{"n_layer": 13, "n_head": 2, "vocab_size": 3976, "qk_norm": false, "tie_embeddings": true, "init_std_o": 0.0031, "lr": 0.00834, "grad_clip": 1.0, "warmup_steps": 200, "seq_len": 512, "train_tokens": 139300000, "dataset": "wikipedia_en"}
Each number is 128 + 32 x the weight over its row's rms, rounded and kept within 0 to 255. Layers, rows and columns count from 0. The size above them is the row's rms in percent of the matrix's.

# layer 10 MLP gate, 256x160, rms 0.224, rows 164-170, columns 0-159
size [105  92  96  98 105  87 101]
[[112 196 160  92 174 102 126 141 151  81  76 121  67 145 123 139  58  92 116 101 150 112 114 161 106 149 128 154 146 147 126 138 160 123 132 133 107 123 144 107 178  99 151 144 131  89 142 193  97  99 168  84 143 142 138 144  98 123  93 116 129 110  59 121 107 175  85  97 177 138 106 112 142 163 165  98 137  97 113  67  80  87  95 128 102  87 141 110 180  53  88  97 178 147 155 155 164  73 140 125 142 163 132 116 161 116 122  65  70  95 100 123 140 161 135 112 128  42 133 200  88 121 118 106 147 112 137 152 154 152  88 139 101 119 127 103 165 168 175 146  79 126 160 102 171 158  93 121 153 182  76 118 188  98 169 119 127 101 158 128]
 [117 160 155 162  78 137 138 180 115 104 150 123 142  66 116 129 105 106 138 101 164 113 161  84 195 177 103 128 170 142 171 123 150 142 104 112 137 148 142 178 112 133 119 109 138 113 118  80 122  85 134  75 131  97 126 115 112 158 153 137 160 138 116 101 107  96  73  88 147 135 127 116 126 109  49 142 119 123 117 126 165 110  87  88 125 132 133 107 180 161 170 111 129 139 112 170 136  89 131 170 148  93 161 119  91 110  73  96  95 204 162  72  81 137 104 145 138  78  56  91  86 151  99 179 114 196 139 164 166 124 174  94 156 152 133 111 218 120  80  53 111 125 128  97 159 148 145 123 147 105 187 202  99 107 143 166 108 159 116 144]
 [150 185 119 144 129 139 131 119 135 103  86 121 127 151 146 109 114 115 154  84 126 122 121 131 109 120  95 122 119 137 125 115 105  85 130 127  98 153 140  56 151 113 142 183 188 135 143 150  63  81 118 131 108 128 117 130  52 129 186 100  82 132 104 110  82 121  63 120 131 183 143  91 176 158  82 170 161 157 113  90 116 100 121  89 172 126 108 166 141  80  94  32 122 165 120  89 108 173 196 147  93 137 145 128  95 104  82  74 140 137 168 190  83 111 151 149  97 211 129 161 154 155 165 100 188 179  94 120 135 137 175 128  99  83 109 147 155  87 154 121 160 118 100 175 176 103 160 116 128 153 136 150 111 134 109 103 153 171 107  80]
 [120 189 157 197 165  73 174 137 131  96 111  42  75 120  91 125 177 150 138 130 159 134 113 112 155 124 121  82 135 144 102 122  90 118 125 177 123 128 117 106 145 102 117 110 141 125  84 113 161 164 110 117 140 172 130 145 114 154 149 177 119  73  79 163 156 126 127 111 119  96  99  96 150 188 100 121  87 105  79  87 121 135 119 135 161 149 118 164  93  99 168 182 115 182 197 123  95 100 103 104 123 111 127  90 193  89 145 163 139 135 121  97  82 167 111  96 182 108 154 122 212  88 173 134 188 110  99 145 127 174 126 124  79 116 123 105 145 126 151  71 128  87 105 111 131 166 147  80 123  98  89 106  94  74 120 137 140 103 110 216]
 [113 143  97 178 158 140 144 136  66 139 105  91  84 137  90 153 152  92 150 107  85  91 141 149 135 133  98 144 165 115 116 164 211 148 188 147  76  83 142 139 129 164 181 166 106 142 100 135 138 154 183 132 107 200 131 117 109 122  98  95 106  64  94 119 172 136 145 108 123 138 142 108 110 145 130 119 119 115  88 109 124 144  99 107 110 121 129  75 100 114  63  77 102 116 133 140 145 164 147 135 139 138 136 116 153 140 146 141  98 121 152 119 122 166 126 150 118  75 158 122 140 128 196 141 134 212 200 157 172  17 138 148  75 164 122 138 103 170  83  88  87 159 152 132 140 159 107 118 137 151 132 175  51 108 101  53 124 106 160 145]
 [125  88 140 135  84 166 154 170 100 128 181 138  79 126 104 150 140 149 171  66  93  99  84 131 231 135 115 133 123 135 164  99 128 174 145 141 154 168  98  85  96 129 146 166 136 136  86 103 104 158 121 110 132 148 154 134  56  57 153 148  61 108 130  75 154 123 154 146 129 188 121 155 145 129 129 117 172 163 144  93 135 124  80 159 180 136 202 148 174  62 112 148  83 168 119 170 152 125 105  96  98 118 108 160 136  96 162 114 110 107  69 110 167 155 116 137  97 122 194 117 167 118  96 151 134 175  90 109  81 102 162 139  76 118 139 173 137 123 138 127  89 126 139 148 186 123 113  94 207 127 126 140 144 119 139 147 159 102 106  78]
 [101  76  99 131 129 149 107 101 160 102 148 131 215 144  79 138 129 162 102 112 171 114 114 172 102 133  83  87 113 100  83 132 172  91  60 175 134 181 126 168 162 121 122  96  96 132 148 156  97 155 177 177 126 111 115 115  51 167 135 143 135 203 147 129 113 113  43 122 135 162  93  88 129 117 143  84 126 125 200 127  92  81 124  64 142 163 157 177 158 109  97  38 158 177 155 118 138 150  90  85 130 126 142  88 148 144 140 150 126 107 147 142 129 141 106 152 152 155 148 113 141 171  51 155 146 118 142 163 124 134 160 119  83 109 144 134  85 103 107 167 123  96 152 141 119 176 106 163 120 149 153 139 111 154 144 180  91  74 129 147]]
# layer 10 MLP up, 256x160, rms 0.24, rows 164-170, columns 0-159
size [104  95  90  99 106  90 106]
[[143 125 118  86  96  73 101 169 128 199 149 124 185  83 166 158 138 118 106 111 162 114 117  93 147 172 144 148 121  80 112 148 188 122 137 144 113 153 122 103 143 131 103 109 121 186  82 127 129 165 174 129 139 141  90 101  92 136  58 127 116 113 112 186 127 161  99 127 152 161 176 127 170  99 118  91 109  70 124 115 148  87 161 154 102 160 130 142  87 118 117 140 148 138  96 213 182 151  77 107 133 126 153  87 148  87 129  56 110  91 177  71 116  73 109  70 112 110 171  87 124  54  88  91 185 141 164  68 135 114 164 138 129 181 143 123 109 140 125 112 108 106 168 125  86 140 104 129 145 145 177 123 177 106 178 140 137 171 148  95]
 [142 106 151 170 113 150 130 150 132 100 122 145 149 126 121 114 135  95 209 136  73 160  85 130 143 146 148 137 112  87  84 151 104 146 121 138  92 167  92 156 108  94 114 115 205  98 127 144 133  78  83  81 122 103 205 150 138 205  96 105 132 134  94 150  88 133 115 141 134  69 191 154  73 197 115 119 157  79 154 105 141 135 137 103  80 109 178 116 219 163 125 140 103 136  78  73 102 100 136 156 114  94 165 151 135 102 137 138 136 102 126 103 167 118 144 146  93 159 133 136 127 208 173  67 107 155 123 124 106 104 175 145 120 126  98 129 146 116 127 120 116 144 124 137 108 163 141  64 121 133 203 161  67 104 178 165 175 118 138 160]
 [117 179 160 125  98 103 132 173 138 116 137  55 132  70 144 105 110  48 120 111  88 118 132  83 111 153 118 117 181 133 115  93 118  86 156 137 107 111  94  90 143  98 132 104 139 126 114 135  85 194 121  79 134 117 230 143 147 136  68  95  73 128 109 169 158 144 162 196 145  97 144 116  94 106 104 134 144 108 162 132 167 110 149 183  96 117 161 153 147  53 128 130  91 101  88  96 133 104 131 140 140 154 108 161 166 156  88 156 112 141  94 189 154 152 119 181 114 111 116 165 121 160 148 180 135 120 135 150 109 179 166 100 129 122 110  74 150  97 156 138 161 111 201 179 117 146 178 109 121 158 144  97 150 107 161 136 214 120 110  84]
 [179 103 101  82 130 114 172  89 136 174 148 130  70 124 184  86 148 156 185 148 128  96 158 155  87 141 132 141 183 139 169  67  62 158 123  93 140 150  77 147 131 130 120 168  91  75 150 174 141 119 155 163 119 123 159 126 173 128 156 150 128 103 170 122 127 103 103 112 143 112 152  99 127  83 138 182  93 161 138 104 151 135 137 100 105 130 108 143  96 108 183 148 133 128 178  86  97 235  80 123 156 125 119 111 169 150 140 137  94 182 126  90  68 143 128 119 110 187 104 123 105  76 187 131 151 160 149 103 195 147  82  82 158 155 139 166 133 151 114 164 153 139 138 133 119 125 159  58 130 102  62 137 147  64 135 155 160 122 122 122]
 [116 104 126  92 130 176 107  95 154 117  92 145 162 110 136 158  96 111 139 119 157 123 145 126  91 155 211 115 100 163 120 123 161 119 105 121 156  97 129 120 154  82 117 169 134 148 126  97 140 111 115 142 112 106 118 143 124 176 151 135 128 158  84 118 130 114 169 154 110  90 111 122 128 117 163 109  90  82  82 112  79 109 148 100 135 110  84 195 148 170 158 137 124 139  95  76  29  88 117 177 141 176  88 123 120  93 138 147 147  93  78 124 117  98 123  93  69 144 202  98 120  78 167 153 157  84 144 100 150 132 171  85 189  37 164 163 134 119 180 155 183 120 102  94 112 144 139 132 110  93 128 111 131 149 101 181 156 225 184 139]
 [ 93 111 163 148 137  89  43 152 137 136  99 101 171  44 122  52 126 107  88 118 116 143 178 145  91 120  86 121 157 155 138 112 135 124 103 110  78 156 168 101 128 157 169 115 108 158 118 162 115  59 149  96  94 134 110 170 213 140 105 151 140  70 148 166 135 145 106 142  85 162 176  78 162 183  96 114 163 114 110 129 141  90 137 149 145 166  88  82  91 132 118 148 123 128 101 141 125 107 107 149 178  89 119 102  96 168 117 179 140 106 112 218  90  94 123 151 117 177 195 103 112 156 147 122 120 148 117 146  69 135 129  90 155 129 152  74 141 113  79 144 170  71 127  96 119 174 122 135 121 180 175 119 116 145 132 122  81 142 112 133]
 [176 185 151 117 205 126 150 151  72 147 102  89 119  84 131  80 131 119 115 181  85 135 134 160 148 127 139 144 104 138  82  76  95 183  87 145 152 105  99 186 122 150 129 130 145 194 123 148 120  94 103 103 155 162 135 109 120 182 145 139 173  79 111 106  82  61 134 154 161  79 175 147  66 131 129  99 177 118 135  93 192 171 137 120 147 118  82 139 164 133 134 126 108  92 127 131 155 150 130 105 163  54 106 112 106 102 115  77  87 137 116 121 114 176 205 108  98 174 103 159 131 120 142 163 119 115 156 152 137 107 111  93 101 137 126 113 112  95 105  88 183 140  88 141 131 189  81 140 189  99 128  66  86  88 124 118 147 175 108 147]]
# layer 10 MLP down (transposed), 256x160, rms 0.225, rows 164-169, columns 0-159
size [ 86  98  93  96 108  82]
[[153 119 102  46 117 151 129 152 159 137 126  71  84  84 141 177 108 127  97 160 121 144 131 172 185 145 115 135 183 108 119  98 161 103 166 138 104 129 135 161 155 117 117 135 128 111 114 113 101  92  94  92 119  87 124 107 199 150  82 143 220 115 144 114 152 126 108  62 106 144  87 157 155 157 111 127  96  85 183 135 121 101 110 102 137 106 123  99 154  71 226  91 141 124 165 115 113  72 152 153 144 117 133 124 134 102 169  74 124 131 103 121 136 129 162  77 149  82 119 154 123 158 106 125 143  82 100 119 150  56  85 129 157 185 115 121  65 118 129 128 146 165  49 114 145 172 107  92  65 106 138 176  57 133 117 108 110 155 120 118]
 [144 154  71  87 161  80  92 117 137  82 167  81  97 158 157 174 165 160 155  90 201 107 155 122 123 120 144 197 128 152 172 133 104 112  98 112 148 146 146 112  69 127 175 151  84 133 115 153 127  51 113 171 129  97 162 154  91 103 187 147 143 106 175 128 124  95 131 122 118  71 159 100 175 130 105 115 117 123 130 153 152 193 135 127 154 120  88  88 192 106 186 162 112 102 112 145 170 112 123 182 145 127 139 117 100 139 137 106 142 101  39 156 125 130 147  81 145 143 140 141 132 159 131 154 135 123 118 164 150 159 115 161 157 119 149 152 153  88 138 195 124 179 170 163 181 151 107 112 189 104  86 151 207 134 163 128 182 108 132 100]
 [ 99 153 172 132 152 175 105 161 147 159 112 150 127 103 132 109 125 145 155 124  84 145 105 104  49 153 121 103 126  61 140 159 142 144 175 148 118 172 151 128 125 149  87 185 158  96 103 132 146 146 170 152 179 127 117 118 146 179 137 128  99 121 128 131 120 117 129  79 164 202  63 144 104  76 129 167 179  84  97 128 129 102 162 123 100  54 156 177 177 132 136 125 124 185 112 125 129  72 107  88 148 150 114 119 134 139 118  76 110  71 122 141  97 131  81 141  72  98  96 124 169  96 115 102  27  72 163 152 160  98  96  10 128  85 120 131 144 123 150 141 154  94  92 137 121 160 126 112  99  80 143 129 118 110 145 156 110 116 114 151]
 [135  75 124  80 109  96 145 175 117  95  82  84  94 150  85 108  95 100  94  62 116 138 141  99 124 214 188 124  95 176 111 144 118 167 123 110  78  93 128  55 185  91 156 117 105 128 124 167 134 149 150 149  79 156 146 105 107 149 160 104 101 134 157 136 120 120 180 131 102 156 119 140 110 115 140 146 120 126  85 131 112 146 118 176 122 122 140 190 143  89 149 135 155 150  92 139 119  99  87 121 163  99 144 100 141 117 128  58  71 138 114 111 127  85 161 106 118 189 157  95 126 153 168 107  90  70 129 150 152 157 147 107 125  61 174 182 133 161 147  93 150 164  66 145 162 167  87 151 125 157 111 200  68  98  98 107 154 104  74 164]
 [122 150 141  81 147  94 107  72 160 119 119 163 134 122 165 157 138 121 117  86 168 183 101 136  91 134 139 106 140 158 147 110 103 157 170 159 193 122  45 139  69 147 108 144 121  95 125 110 131 126 103 116 133  85 177 126 151 151 127 115  66 132 152 122 177  99 144 101 120 116 112 124 165 133 129  99 161 149 158  91 184 114  82 110 137 165 118 178 118 152 217 151 132 158 126 115  59  80 154 111  85 126 147 184  73 141 125 136 134 119 100 119 113 153 106 117 188 199  77 111 195 171 102  53 122 188 119 129 107  91 101 182 191  79  98 145 150 166 167 131 149 111 134 145  93 124 142 109 138  98  91 137 145 117 182 141 183 131  96 154]
 [122 101 162  84 134 114 157 163 105  90 118 120  53  92 174 108 126 152 157 109  97 126 130  93 130 146 142 156 188 103  95 159 136 162 129 154 109 135 107 124  98 138 146 128  94 110  97 137 121 139 145 148 116 137 167 164 178  72 163  96 121 139 116 114 127 179 120 146 132 140 166 174  94 173  94 102 146 161  93 122 138 117 156  62 102 108 137  67 145 158  83 102 103 131 163  55 174 163  88 127 116 120 101 132 173  96 117  85 160 104 112 146 187 167 143 128 130 104 121 143 145 111 107 130  69  29 130 104 113  87 158 110  98 149  97  53 189 104  88  72 125  58 112 127 109 176  54  99 111 157 189  62 125 135  93 126 145 113 134 102]]